Weights of a small GPT-style language model, trained from scratch on English Wikipedia.
Architecture: LayerNorm before each block, rotary positions, no biases in attention or MLP.
Each number is 128 + 24 x the weight over its row's rms, rounded and kept within 0 to 255. Layers, rows and columns count from 0. Numbers have three digits each. The size before them is the row's rms in percent of the matrix's.

# layer 2 attention output (transposed), 384x192, rms 0.22, rows 310-319,341-351,373-383, columns 96-191
088:130150192144120125093114122122167102086099103095138130071134150117148130127155153114103134090099073113123091152155116178136148134135150145154139131177138152128149146168155137133133112127104139121125095131127159105130135119139112151129137130152126161108149128158115097132156121146091147110
089:167157103118149155137109154108163104158083155161102122079136162116160124186083140136069145094123115118107116124130106132126086091130109116113138136121107124100108108121133123109156131118158099116118137129115145106167126134114105134177125109153149157106111110155127095126116112114129140119
105:123130097128108132147104163126084140128123156145124109122118115161135164127120149112150138098100130145130137137136118138131132146090120105123089149123156130128155132117147118121144095057123155137096123114148161142117094124083114129158083096105122170105130154142136121068156138152070131152
090:086147134119139118152139138125139121135122155150162136121129129168118133166107100126118101100179153138141142068177191110124123150132085096125117083128075139163155108081092110118142138124114113130130138133149097098118138173122147165133104117120131124165116150151150132107151138140136087161
086:140140143133134110158158101152113176172156113131109118146159129157129122137127126154111132141139100140132108129133142134081120139167100115122152138090158103111119160110095136105109094146139117131121168125124152074162141136095088117139113127129105076139146139149118117116194145145110143120
099:085114179092148135171145097136121136119115129118143134125120085162148133171130102113102144133116127127085135114151149098108123181122155081127146139133170127122132098125123126137150134108082122112114124159177113106156097165106164126120125104123117126114105088137113149104126158156146142086
090:138119147137126092139171098120085112132139118150098107136131106105133129147166105121110107150145164176131103100142136095136123125171129148121179131138155133103100148162169119117162128143107120160130114123122099119129141089113102180149136133142118153162169145111136141154144094119137109130
084:143169137144149160166099144142095163147103141087110083146157122071131082123101129144123134118148130117139121119121138098088140128153098158136113173161164119133136107137124118114141149122106168176139118147143065126155112123137138156098130111125140104179112167075140141120103140131106186084
083:138115159075123141105097107123117132087098105101131138112115138116103162121168102112127102105104127142152113147160124054108143136154112126124115128142117131118098100128124124131131103131162092127133080104118159108124118095118110110196141144112127157126129124146121130121132186119142104131
100:135161147092133121119107125092127110117123184148137157086151119118116154123081146118130131103134117147165113151125135169144123125166155124186161127128148095122096146154120151134142133164128183166122147142133105129127117129148145141118145166125121130167140144145155161147118086101118143118
086:130085116098164143116150121096128075132102110151152128133170145122098118113143101105084121154132129104164132161134107097167124157141082102147126167167082098109130109167119134106128139137130097114117150086166157101120129155119125159156150142113147176078129135140161136136157076127112110145
084:119122099154124139112113089111140124184147150072119101125089137133119148108126150095155109141142137112143155142091126137190122079137144074127132112110136115138149115097109107132107154128083115187118136124110125150126135173157121136114110151099143133162119071081144116126094131158119125149
098:133113115148179091083165152134146110089155122104117130147102100158091145148109115102090114126126102104089135117147080110138120153134171148128136144140127124129128148098113141113105129131085106125138088179142106119114162105152176097086127157094148146160131137123108152142093161139156080126
092:154113193130129127141140135116168077083090134145145129116110114154116147147126134148120137083119138140112088121142153118141135133128099124166155132162148151118101156112137160124090154169133127117153099120124080105139110114149134143096153106152115093096158135119102128119122131122201156104
091:144135134136124131086101081109113137116129097145162146123164148097145124118124100091158170125107124117099150123117121166148122151134124104124155140166155121046100148187103104090097129156144115111150126132123137140140142133179114139130180119153133076098127068142123103109101113183129121114
093:119101145145135139077080131133140078114108151120140100069133110124141158125103112135184115103123136155126150112125114090082079135065105106130131154154116176136133114115096159117128138116116145132180146129135146139121095115168112119159109107131132098121107157184154180122105129120152164146
090:117145174116126168085127105114121123119167117152099136135129101112072133116124157149152126102145116132111147145112111082088155120143130165118147104110132124125158116080109153161156151123121107176150120106135105118137146148105149130155137155129130137126143113126123126131111128077147162131
096:164124098093115140107139123123136152090135121156156128158100141140055160133097137138148155110138115135157161145147133161132133140117096162107135160145109120154117086122129127126124098068162147129134118120122091159114119119145150129093126138160118079109128177099135137087124146124076126144
083:156110114093161149118132143109130120100150145115163114154128130143131135137097110125172115138132128154108117110119132135084141142070124093113129166135131090150145108143079093142163108103124071126106119119125151176090112112142147114161166111131098145120143087122072158116135150151101163185
089:108079133112114094140137105149077122108162147130132126153143095121125155123101065140164128157121156114095113095154163163121120108106130105111142097098153137169150133113093121115097142147141155111114115148151165158158123132138137154127128121127116084099134139129093119162126114142087119132
088:105122132155121123102117150123090112143080130124121145151102176164113112121141153152142157156149121103088094152077122105126146133129155141119101121178140160166097139138120121155135130127112139113128146122135152141120107106153096106133117127106115157096136139182102127120122160144143124102
103:107145119129113086154148139127134122159138139149119137138093149117126104148100101171124097091109091120094145105087153128119148093088127168091152141108122137145132141085117120166107159105113145130126132167140125108088171135111120127148137183130147121110127103170149066171112174115144148150
094:130131108100167146127123146112089087107152133178094159150125123147094126144105105169134150170166180160138121094127143095103110128133096140135116134085094111125101131124130123125141116142164119132136075134104145110145121101133097065160162120130106087131190162114136157093150128107129112110
098:075118165132104116107127112116117131145120131135131107121108084156156139096146125136171142082153140143165119135148167159148153122147128094149087128140140147127142155150142078183129085102166125104179174133134135145137141125109111135121106149135128102113124124101123107131166153154093140115
107:115152107086160127067081113127129123134151121158103152107136138114125111121139108169085134168126158104130085161103148149094094158168109145110109127127126111115088107151091136127137148174113134100123145112124097131137147144138096112134148168097134113143087110092124132151102117106119139165
086:152132113159124127132105152122154107104167069101136096128113098122117118106162164152117150130153103154122147160146126139105164142068136160103141139100142091125135102114152114124139108080203146163138120128092139152118138112131164093131112144122144150150105133124119137127121130116098144137
088:165170097123149127192155093126110162114116129117138138094148117088198118159117136126117136109140133132128123109124102158168106116105119140153101120101080122138098150106151115170107156130111124131106123132118110142162130154093163115101120128129110148112135133092131100145118136125138087086
097:159102117169136113132071126150119109149147156127126124101149175132198142156135152128133135127127110122127152095115101128157128108115109136109077145154108137139157140137189121057138064133163156113101117127132158107154129085135117148105125141115135129115121154169132142132107095132102094138
092:129165128139109122120137152098145107156127128090116166140095163157114129112145143099158139156111155104139147135141160103159121127136165138130093119098116119117178132101118086114148120143170139161155113136128168117181166172142140136126166127124150141127142081175113126142142145130163120132
100:124110132140077133080126111152162121122134103177109149146176118134107174152135141149092097164145124161116133156089108158173107117153108112139124078130101180105106146102115152142098122122161128135131131103111174099113148158139125135148140128137086135109123145144159107125153087180112128153
095:118152139126136124161123118140133136144165133168125154086136109150168103170073190145103150130147101149117127137103130112152108124125124125142138153132136153124095137134128109143130170108117119185135153158122085133123115139113126111112097133134123122152080134121164121116130109103175115111
097:083109139137102122161093140127180156150127119124117138128152164129165139141141110175096122141108120159135142107163121115150119113166094107115117122087100131151158153120122143108119097114108142100128125146103128124102172160126135169162109139131195097147113150084155126119133114153148110152
# layer 2 attention value, 128x192, rms 0.214, rows 118-127, columns 96-191
074:137105113118081087146129149106108158146094141144116112148104133136154122120101131118119135137130114113136172107111137134108141111137135144134120160128118086102105095099143086131121107092154103137070144125143070166132110149109130146132096134069138141116146116091108137118141107144137161102
083:152117119106112177154108150116116175108155133120150134124185136090125107128176144070165112177102134164111122171137137127140128106109113134122134114094143124168140140135089135154143133134080114140065101118142128122088068136123150113146140124135136138085137140161121096128132143117134097191
082:138133107170146080115125124139115175116139120134115162154143163094136104097110131137138129077128163138125108126175093125115114135119150154077157143149128119090125090089169084110109138084122140072151109130120124169119114106094117124099117126147140123173082151123137111109140109129133135138
077:084151155118120123109140148104116083132100139176136110152071127111118156122125118167147141133110103101123123082102112132089181104152121108135114127141122134136156117125117123126109131127085136097164161167112120122134110097093151129112104148154109170089127121148154158155132160146142141117
071:106115116152128106077166149110146158132117091093147123212116122139112095115122188141142127154134138140104139108158119143153154123118148137122098121097120068126158113125105132141141119135163097130165109133156121109115100109123143125108129096153125147156188116117107114044146174154135135123
082:144119082067145141141117136146131093166117115142109114135128128130101138141163092114128097125134162129183144163125148150190131127135149110118117141119130101129094134150120177124113114115086099105139116119122143144114135136152105123141118130139117165145139159120171084108128104113139103118
074:136147174139141171129136169154091126114170146139111120118159119149133183165122151130134120140123128125138141133116143158099125096164133081166145139144165118150128145159145132168124105141072140119116104118115160138097104132125120115118134124191111107110131135101138124132145138113179163128
073:164120112064113112108151117151091135173131123126124109082089171112150118131122108108095134128107115128132123142116171146145132156168138111095106147118147097133115166111129131136112109106101135146103105129117136113075131105125136116130131125162147141104143126135182160129086155130149086106
067:140126119131118118111148150120158128144148157109157165151177152113133145073142135139099153160120156116094120112154132129086101104153105148105120158093110112132150146095139129109134100128134149092128097114134150106091139106122133104139140097113109145148118136146095145113119132157097147118
081:136127099167115172156136125087162150132158115118174128153093127102120057114109107096147147165147113130125106160135155149142137123117148144068150131151114135105117144168113145108127110149129091161158141119081122108118156127131111123141167127143144054145143126163106110154091159116142140112
# layer 2 MLP gate, 768x192, rms 0.265, rows 0-34, columns 96-191
108:141142131143123128134098124148158077103140136120125144110142170088124087114139127104135150167098104106150140187144159179085151132107115098158155124075128150116121103140165147127108137128118153124119144100091116127096154107158135123197134086143133118141146126098117117135154126103126143103
103:088138137107131140143146135095108130130126143138101161188103099155155153158153135128132123180121143122095099150145158084126159112125133136098117108170127119138156130164097099106131123123134120105103142066130130165157121144107112141115114148127064126138111127085149118124149136145097127111
103:125154119141086109128128098140078155095118081109127116125147118128106122109107140156139163139132112168159093139123136194149125109111102169155152120078126129156148139180147128128117146137130084122122107117096183134145146112121125083137147117146112129155119085146145123139130189165161106142
100:121144148113162133140131153115131116124153110119103130100132090119121142149122115102163130118160133097109122120104163142107149138134162149080134131117100136176081131143119141112151169122099105133146095172165172141108146097121100170173093125176136164190099168146119132130155112139104127172
091:138105136168111148142090091148142136154107124111149133109137152113117126127096213135125106120124158119103152130175118141121111150112128118099123090113100094146047132127122161144094134104141123127166149114091160112116117118134153095167152149122089141172155136158141127113130115110101180122
103:138170127149122137121113125137114118107135097087182092112147098157162123139134100118084129109116121146143129138086131174089122136130084098156116120119125153112171131122157137139150152130061115144137101156141103137163147105139112145126109113104088125098118112102093154087152151162155117118
086:130108126145152116191141151136112117069147145101108141116135100098138099116132138155120141148134096118170152134150107145104145134139070194173106129112132098150116121103159146081108071134069162147145082153131143103130136136139137135126114133092109134076194111130114170143164152125107139140
122:136147136114125141117134126109093149125102121149152136072168133105167114155132129077130160088074144128123132100124139117117139152110158118151130087151159126116144145092107094107095106139108088120098132113137149110163124121096123115127110105133084125144111174124149150144134154156125085124
099:104194085112162145108101187112124117117106130136158114101107120158121126086140094127137110125159119086120089092129081133105142110139102144155115154111100128094160089161144144154120159140114135136121165119144083153114129177050185158127122156110138127103148156162143111124154148101112109146
108:167142196130127144132107121140106061096122113141105127121148147120128149152124147137107112127138143134120175128135128092114116124123167093079133138146119137104109154089141148134133115150102085121102143157134102105155112103149164138137098099126080110125145103113156120126141094115135086088
107:086120143111114129147101143168159118126134099134112125087123138107132136107172155132101113158140137101113150106111134134162116090132103169157094130152138133113097106129125123117169111129114119086130100172089122123151142097159100131102128173109124115099141197144126146084169156156112128150
097:140162138146113140117141133137153152105109107164130094082165093113164147117120128153122145145116098165142120120132143154153121144136124108143093155137157114117090125070116160097084130102148136108111155104125122141148112133114093161109176114134114125151121158075156114156082110144118116137
112:106116110147143148140165110141127180167116111132126124136140122166156091138111125117104124130107119095110127084172115127201099161102131114134139144160157144111136121101147144125148110071115103131143142162157134087106139105126112144113159071132111119102144176149092110094095162155115125103
101:143144092112140155125156117133161116128130087153137112136129141150172122128140165124130097160132109121092161159101141082130103115189075120150124129145145143089161137168102111108162115113088149117121164151111138100121103140125083137142135141104153136166136129123124110111131166142107116128
092:130124156122139191085129149153115146104107172121135134116106105136133102123137068148146127114125118134137142159102089145135086137114078154106142131126086104126101116115156114158160141114118105113122165103142204144131109141164104123143105110140073146103130126126142145127185171088147104132
094:128129117111106122114124152138114147112109104100126125122085134147102130079164144158141074123139151127145156109071097173166112103117138155174149131118177153105130134150099087134111087129125126098095138117144114125179165137133178117138170155117095156102129141168144105134103158140115119119
095:086132108136110145165125086123094144140097132176118137125156137123118127118135099106148179152152119134129143165110127143100146168119144159109103161123073125092115111175145107123120147134104158133176094139138095165130097100084111125122118113077138120173114123100105141131126117117158139158
098:136099121112138120142147127087125095127139134141107160114155122115112109134134132103101139168154108157144147081111130135135084130115126073132168113123155108136130115128100119135128152155110090193150111167098127083098127120098147151113088112120135101107116116112122148102127133140144143130
109:117109126121121120121118158127132135137141108114142132127120175114208112103121148148130114148108160148119144133171118149112123100175139144090119156175149106133136117102153130118131163088146109157106133157153110147122144124142101082104108129134108119090134100101067124111120142125075146077
104:127141141147099111127151080124138162145093075080120120104138098143168106180128139119103135115123150143115081155135120134131112143130134154134127133115188102159136151157141145101167126131151097119105111136146070182127127129173112127141133138145105130111100139096096155142149162100118100135
095:125115143123150135068127083147146090123166106092140136142117156122126101116123105149154162133171157112135103135113158121123138072136090090109117121125161149127103100106160125088134128140139120155142132150113110102137123107133141153098099084123087062141148098157112141116168126135142156130
097:153112153118166145165142104130123107122130110154103124105151115136136163111126138131143145154196109091110212118127149102138141139114135142134126142111128096178126107121103136119108150123104105109129172151154125123143130145081125101141120102120098084099126118137158095151154089157173100102
094:123090116134132138106144125166131137141107115185093114135159127131173106087109173159113098104155165124115104160140152121135129154128125100143113140131138206172132161121142146087135118137140156148140123113133150157118118096102103114124135139134135107092134149147131129115144145099123173065
104:163138150107125131172124127133070097119141156134135108143146104124143120107161135123132114079137122136169126082131161131108118140123123150136139132182132133121140094062104190130153141133117122098118097105142119132146111128147142084111103146096133132143134128141140149132116140124097127158
091:121141133149127164102181130139105108156155106100104075134104111124160159157153104170142072123140180109127131127140160138119122125148049151125165126117155140137145128141100108079128129129176142135136113078146130162142136132129108140123152136158129120121134158136118141146130087168121138118
107:116130117090135123141097149120135113145147175093176130096136107118154139154131142097105140133144116126119132156107082147110121128151083095145147090127116133131124158171126125141119144086073107121152110162074127130110148140126122137113183075163137096107143145126127113103106130134121066131
093:140121130132158116174082113144107129117168154103142162122164074100104160155117121102109110152118151147125152119126062187142117095133124128115125096105107116084125098152109127156133106103121143116148139121118109112117161100100128134139086126138140133102140107107121091119158140098145096133
078:111104101166109164128118140163109111122111130133141132145118133137088099111155113092151112121150154119150165138133115137124125128158160096167095152145129132132123114133162126127112099108138146163154105095153129114131134124147134140164147137119150124114124108153131123149121151089120098136
094:160144131108119139140093120134096119118141155150108129127126126115096134153071085124138126113133101123083132152123067148120125109096132130116096181145107147169159138107130137127105114135123154166141092122129128142127174108141111147171143089145121092137099120163107123123148159138147158093
110:146115123156116188151127119135128108097116130162130145115121114129087120129139148118130138170126152125136127115070139164135162122075133121149095158115159151129133084155152144146126142145154115120145112130152140106134085134114167157162144123129110166176175127116157123134152124104138104100
093:156116139079116101167120076123114100122149099156112159120123139164141139137127168153110124145108131122142110112154095169165145185151111099129101155071176114160164107150125105121118134108130067112154134112138155119156122094154161155168134126140118102126174122146114130131151103093097141133
105:128094129115103195131148120162155176106082099127122101152158114118128102104140147146144143127141121143142151113155165092110093139102114108145140122122127109135123115093112088121084146086146112142160095153126128126130138158123118180108124101170105105134126132128121094099177131121141152108
093:172154148112142131111154136115148128112128103147133124082142136089113113154118160117131121173189147154142149122093103088123067128137137102109094169150114099141119141100118122131113118130134155121158100156140136173128164152127126144155094158130117114101118109158127190140142152113117171150
105:142121116130139119139109137112124138084088128113180144080102122127134149139130112136128116169131127158187070105093123142117141126132088167138095171092159151125115134136132130128133107107173128123078125085146106153138140105123137085144117161146146131164143063126147129137108150143137152143
114:101097069135119093112154131095128105105126119157108163157130140095094109112124162152117148154153167154152120127157131147117191128122128148161157173099110134141125100148121106059129150101117098135129154101139117150161128132104145120150159109136098144095123155171145133126096181122112142127
# layer 2 MLP up, 768x192, rms 0.252, rows 0-33, columns 96-191
098:127093133098132181105115129170142100158128123159127144099111109110074113132113148124127122151095112148127114183105115137085129153106117109149123123111131148112142137175145163163119129104131131130105112138139123114101130093144139124102089087129166131142117124114122153139145124085161149124
099:128120096153120156137120118125069138059131151153096157130102157121154140132139154146160146140109135114111127115142106095130126136162131183090108176139098082132140131121118086103098092132101138128132131119147110133114136115110108142141114104110090134140080150099126134112107150137107097100
096:113132144114159124142090153152150095190146184160169132147122155135150128136130124138146114128110119091094167137173152108114125128156140130114137162174131154073134141068096090176123117124110179101139160144150095115132134105129121134130120146106104102096090158137118146123102113113129129125
094:095099159137123152141121103127118154112114123129162136190121131142130115155126134122128125099145134131124119157110138106140142068131161132131070181101184149125144135092133138177097099143104162134100127107117099113163110127151106082120105150046143081131117094138118129134140176141114151124
089:143129123110154107156168096136087096169121129114112093126127101145125101133111138112130130103111130163174136176145141151099135081136121107135162109134178174094169128108159076104118136112112134120139135145106081114131148145124159111096103126115159145149159120120120143182137161113132076119
101:130133142111136168128097150157107104136113084150162122161151108144148128152172070081110143100109120121090126129146157156068133137123100158144135114122104159116144143114139114153124156124073106140137090134109103153171130101168135160149152092110086118125116150084122143116147112119118137103
093:160113138153112120156135115152161086091107113122128120073128125109113116144133063159147174164111089080172143130136137115143136138132133148124117116108164117127117145109113150070140132094077111167133117115126139100151139160124148147144123175116110115096148117165135141133199151136120156129
109:128125127127146100118110143132133121165170136106149155149102103112135152128108134161119124116131075106148118142142133131096074089129125114110139180130109116129114108142151103120154120161146116158145134145139113136146138099183119137140119139092107098101144098089132118139138095132146152124
099:131115133161156162147133186126112154114118102194130140132164137124137167118113154082166126127101138119138168128128144112114112111135106146162084092122137097104139146140109153141130160122110145074111117136159131081136113123144121172117136124056127156091125096102130141135119145104076146131
106:146137125110086109127132148124131139142112118117122124077143129105118118126117112128117128134159124132124118115107124137155104109145138155122111154066138091111137143137109132128056166163147137094120117146135157100125172084098117168137091105162145137153112157167128110167136149145150172105
097:129109142158148107159142133147135133096107168119172163186098144165131118150135113139140134133098132119151110148113140128136125118090113110066143159095128111131167137109172109103128141126132083145119120088161127110146112159101152133114119085160134130122136103140114182113160112105105119095
099:143108103104151139145137109102129093126147161130111139112087152136083127155130103135116117084163132106123138138091118123106128141105156129108129123114120138120172136184154102155135150163109120105139102137132162135096135121177125129186128148125130131113103115149077135109171145109167132104
109:131048103158134156133130130109126140158146131138145060136117117177104108151132142118125122158174087108099134139110133095150130127125136115132089159119128118156145074141105090112109121161124125103175143116114119126125148083135135138151144131131119154136119150151121091102124134131106145120
101:088140122125102140140093108116085138079141112096134111153145139113153124161101101150101127137106134157158155155106137115126142128113119112162128187156071152094136117101112128111145159128148096107145084158148098103157159199086166132143101103100166115147132137091098122139148112102131095146
098:159173141123163144109148106130106131090093155107161144134077116145140091134160127126141113138095121134141092177098109137137117115142057158144123144086133103114118118139132110194135131119164126108138136127106173117101124177173138117184135124135137150112161103114112157103109147124098088116
092:091151091137089123143105116114134137117082141107101130122128136095124119097138150136139086120141181126134140115130111139117134123137096142166154119111140098149137127173084114165151072084138126125121168149113115148163111155137141128129112138144124140118085128136156159138158117125147147120
105:109134137107121152104162121154148119149106116095117101116091103118120139166096116144114101053073113124100131133137113125137105121107120088097119151129130128147161136143080131146130142133093103132127128092128168089096152164128162158158111148195123113135098106150129130157125099144128135122
100:129100111152143103121096110145134177123125107151135094114169115112113174126129121141145133114116155090095158125169077147144135097130158135151123112114117185131152122082160119108125149131165111121144154164172096151157123114112172172164153142132116108135099148139120124141147111105100103132
105:158126180131162118127128135106128147114126100188103115107144106082100154157125122128123126145111134127143159113079130126136128142184127117181123108123163149135060121108104136119111106128145088142135105089126142123125118098094084082130108190143113124123150145090111123133100143111126195126
100:131122108115161141162101153164105136130135145161132190171142133126113158103098123161144156139151119117137147110127122134143092097142122101126087102151105135099124106106115126145091118121133148123129145148103172097119141101088162130089122134111136123100115121139153076143134092135158146119
103:144114148106129130072100082165164096149176133133134128099086142116101114157139119143157149130136120103124130130120119136128132084100130102146108107112104157135121131155147124116172108127113145127145119183118147127137152056105136144090126148120093113153163090130108088107176159132158151164
103:083178110134131116073108164127118144096087116139162156092157135147135129134134119148141108106113101154165095158102108128125169150146133118154157110156110121081090097101124141127172083145155082140133105127146126166096127135140098149125098143150141129164089131134140125095096141103125156176
099:111089093119124108114138101139129151148111110178084137138157098135175102110119163139126128109138184113120128148157121131157101145091102118141121114151140151125138124139121113081172122110121136146110120107141137170127125093084116105103138132129126125103160136122160157155149129100133153087
096:142138146141127139117136133097131141102135102168127129084163154144121156080128162089149116156154113143110182165139118112144079131134122140132102111174125133119118139174151091114113164105145074136106136124135114166104093168143127150128128128154151127142119107116121092102124108124159149156
094:155115119114159136150107171111180108120126124155123142101151150151106152144090084140099122135078102116127098142092114103116124132131170114140133118144082153121116121095144145126110162134167155115134149164154140146109153130164102182140154120090102163137143096095147167115122151141117139148
102:116144145136106147151102143107086141126128185130117115099115117128129122126092106085129179190177105173121124164108110124086155144151101142142120119122113095132118149151114119135138147049125146121136108165106146080120139088126115111103135140127114141104121123145156054093132127104161111125
101:129133113103154127097156133076138098115131141120092136133097144175166129164170128133091100129155113137097113161092124120109114114091126131129111087147129139133164131137178135117158116128077104105119129143156123139143151170116106126121152110133109132137144132131151153149128130183119152139
085:078134116131135174160111138179097128118132102114114135157121113133094094107176134109121102124134169126145137135133125125085173144120153109141134153099120117158131121112157158172123128103098137127168113158161096134149101143144121135144135101121151136144106139160106145140122117125123105134
094:130142140131123084139150096123166136163095124130137111187139138140152091108185175145147099179127158147179110188138139117123124141140101111142130131132137123141104099129131113125152138131134105130112149099134174128119106122128147093091099158131100114121200132126137116127059109154116145077
111:128118109152147182129149104104127117135099103128144110109138142167115109107098134084113119152130164115158160116132115153155162118089132137145145157099135170143123110153143146135111136144150087170127115120102140134136101123148139146143148138123095148151163149106171115136118126137129112113
097:182136159097129108167136071110101134124138079160154153121091141156174156137133150138128133141129112124130104130149125136146142177177142118109084137053172099155174121122119132104132142129119106104110123124147138093149133103147153154145135135149116119123168118134109112143143109105111140102
106:147105125136112174142124128138177163116097112139115104148138090105136081102148131115160120120143161147129115167150157119103105079102105108150129119123117119132111107097111115139109125097140118115145093144095141130142116150106134169112105107162128117108114127137111094093200094099132168132
090:117128098120136113141090145135180098134098173148105194130113093133158129132116124120138140092084149117139126178166146172133167137071114167132126080142115157132136115162176121148142156152110099128096123132108136141109147102144116184118173117133128142126099140123148116107188129148166090121
104:161139188141132163106160127112120114115093092120163161093127115177115130158114111125118102149139128165119124109143142171172141108113056169135145193112092114111118143112154111118118117094163135105168114117119142109104143107137177117172129151087105141170156136115143085145119134115110153151
# layer 2 MLP down (transposed), 768x192, rms 0.224, rows 0-33, columns 96-191
103:127092124088130133139099085118136131133114130126170139147149135120131129165107115101125130143158150156140105150117100086149159098167116132117138111148110099139184138148128081114152102142116114117125102117150092130103110122112150143106123114120114119150080148138129172144121117090130092125
094:124142127108115127133103132147134120123115119108146129124126125137100112101118119135098125154099153099126128099159161146109130108125074131133128111155112107122117122110152112097123141130147118150107149125176103139159118069146101169139121165117152108090124130174119114124098157164165146104
101:110107136116144123151123130155141167147158160104142089129141134129150110107159115129178133099155108126119176140166130116126106131154127170138155141117101106128104095173134125133131121124143157157167162108117143158119103138140096109155097129144085107146146141116065154127112086116104130118
103:088143151105152126120088141132163108166160114122127128138146138091141125138153153094124111113098115148126128168076123131150127123092130120113098167201137115107133145131100125135105136163117148109095123137127108091158124115120143080105156090101131183115146140116160094118134158101140119089
097:110156116119143119123166158089112153151149124115113090102140134075155161144138115118176167121129151124137120054100151138153145120137113142093166141140088127112121144130080134123152145130149083135131094103117118154118121130072116120171131129112125132117118147095157104122099125113099163140
107:112122126094102136118117101091149126121117161115102100119122102111149138112163148143118134103120163119092098146150078120071152119120143141136141166121133119109116146127101171134112131104176125137131109107117130122122104145125119146187121159173114156165126161155144153139089114128106135135
096:148134140061085096126125136119164108130157117105115140111137130120135122098130131158169136119127128094075107104197125150164133115113108167128149098129112110125092109093130175161105119124123121114109129149171101156110103180072097170114126143075157110120151126096121152122153160072098097125
106:117142128139136121089104147127113111119116121150135089130150152132140141152099075155162127167099079112129142091125110110157116126138134127096086120129100160136143131142123140099173136132174144109126087108156117143079158115091119090107160110124141118110170140104106137080131093134136122097
103:112124104098133136142152118135125116124106133138150122105147149202129122116152148132133144133129159131106107126094146142137155145124162145107175113160104161132115155134107121157165105145163099135090156096148103162167115139160147084128137138160173122136117141072107175103139160128110150113
101:064061133114133168098149124142117126133132176165161124096164142119103132136139100100117140126124110153123102146136086094097126116097103103143129120186105134152141125120145127140131125125157127144149087080127112174135109132167115138111126108121115154095109160141133110125128128114082156145
104:137146143109100165105163156164185089093165161084107119119104135105139128117139105110090139143123099122147153097136155121163117121091101115132137120082104129120120107125149142180154122121115124138097096161126088104147152108167113124105155162107116076085127110109127092089143120136134147104
100:136153136113138121148151107125117101143116115159163125135142093123139120120114168129124141096135090111092134120088169117053113124130093126150145138154141122154137108145106132144145131114138136113149173094139101111114108109131131128173181182129138090138118115086138155114140118166135158121
104:154129133109117165102138135135142153127115103098135112078113122112115068132121178151137121107123127103150178140124122116117127151113126153109136045082151128120145144131124112128138134145118116111098120152135138112144118153156114110070147138101164112094076083171130149119137179162120155122
098:154117166171148132104135140155086120129115085095179157053144112150151148128174150094112127162114128079108117144145093141079089114135147126120118124074167125116126133137120129144146158145086152141110151104127132128097145091142126133099104128148112111107074137141135085136121102132106111147
101:113073099180148183148149138134118112128148105119151102141152057152129145142141119151177134106099152103106108123112102142098093108136157109128143110137114120127115127151076118115115174139083190164127119119113111074129111114131106121104146141144131159167126122108136145126151145110104147146
099:103145173144098121182101075120093114136130124122115129124150125106145130099156124148138126110119111147119188130086096124088140132120115187147134121104103174176124136122129166155114179139146098167114143134131157095152166145083144129127105120112160158116130109177139129129109120107132140127
107:134114108105133139151127142124113152152139145099127139135077125136155122137129118113120145116104098125138133130113095170136089118109134111161125108150106117159152146149103099126120140150089096085125138130140178085146179144196131133145144115164153173135117098198135151127149161102114178118
097:123109127113125134071183126141112072110132119123123121086135120116090156113114122134107120169089110104157086133113163125104118107170142127114107134205104168096123134133128116135153114148114152096207128120132098130124165135143140094153149137145133109136110144168140185145088155080138141093
108:121111145148134131087103187120120170103141192108133116123127093178112120114117140161101147159084101149131118145152125114164134102123170133127122152088116129123138140106158145139079124171104172132105148122136127101168124181093154141136120118108113174161134117123156114137157122107128138134
107:144113098145136153096124097112117124122172137151146165156135073133144096137113111175112149108130096140102127140131137068132147117143132153134122082157132119131171150110118084089120152139147111133120104146143143104137157133177095088194096132161152143134147132162130136133130146146145124097
093:149142129113093112115117167109117086117136144108140100148120128111091143140127133129098136125142138131097119156124176121126178141161123116158158120092170124125145165086160139144085099134082117093128131108164104098090117126127161111110105100119087132116129137126151112172105145127138098164
100:132117140144126150104135131135127115080102128135126117123079118130101128098106080133115184145113133109169133090135167099139100117080127105128098124120110095150108148144142075141148127092128128154159108101122150123112095097107157137116104119137090125099145117122132116168098159121111130135
099:101125142149139106106122141130134151097111115139102145152090101095146169108106108146107106131126143128120117092134156122131119129165133119103122127119146169161120122152143093133102126153118146124155099084123150160131133172152116122163182132093143191099138096115149108116077124100153097081
100:134120148116160103120109123112105152119097129161108121177077129155130108128170133142135144104100122146159095118098131125102098130165129137159178124088148174137148146097176133130149139134124184110106158103134152096117104128109102134145117141120156153197146128116108113084170140192086131093
100:114111115160120119118104107111163096131089130105160150117160159076119125133126163083108180112135110132116125157113138138102125170105156129165116157124086137131065117125137118162089149128056111151136120146102175101171135108112165101103123168133100155127118099170116128122118150129135094117
104:152120117142104101136169143125104103122137156118135149100162126088153132133167158112145113061110151064147113128121106126184132131114079129123095161142081147116138140158075112078107166115132115117106112192176114099135121108110076128075096077152139089126108093119148104120124126144088152136
098:128087175156122169139085149119123147119135098138101119120169148112092087071110130171184092132127146122125140129190127142117143159122174140124137136134140154110101127127092117134177098135139169163115152122142145100140124133100156159138126128130114092136123145135103153109142143112129125153
089:092126150139123151126078167137154151145112102151112149150127085162120112148098169135185153134119146117117103117128116134114114110175110130085113094165158137146107109109104115150105109137162140132092126126097144120135126102139109106148131108107140148137100101164130094162139121132115156118
096:147149135145137164131071060039099155139117173147131119097165137120151117174078101129140160133165116131111141145112133106162109131104086123116082170139137127098121156155144105112141119106136131111123103151140123090136162109157066125143141083145158121121056125152119152124156123106120136141
108:098126098130190176140130141138106131122089160095129154117135152124125134096128113134100119152187114132144126100125119143152142107081121139162134132160128176144139106160144135128099085130129120099162106152111133113135086111141115131111106115119082164120140104177180100179111103148123111123
098:154156126147134100127139104112097103138136126143154136114135129116128134129126154163117109174131127154116135127115111161149118104097108124168093109115160171166156169140141154123084100129084125161125124114114138117131126105146109142121134151134138119142151089160115152135125103108130127137
091:106161146118112110185133120144100137157137089119112159124170101112111139123163115158139126181111156092146127154103143136137094142162107098140087089176129126125122149184119114120125133133154150132124134101123115164135132168144114121073095084141126132141141129111123084138135069121117099163
098:110074085140137145101108148114081146084123120065108136126095166134108117119112116106140132095122151167110119148092116135133074099170120121134158124113124117118146141125125147080180122105094158117109152143084051098152105149136131132127138185169149102121128161144158165149133159103116102145
106:121185092107116145128096141174161087114095156130138150127141134162083112119139126129117158131108132123163110149117120124146121105149105123138136148167193089088100147135170128122138153101133125144141125103165155109132159118159174070146118147170106140119136124138095123129155123122132082138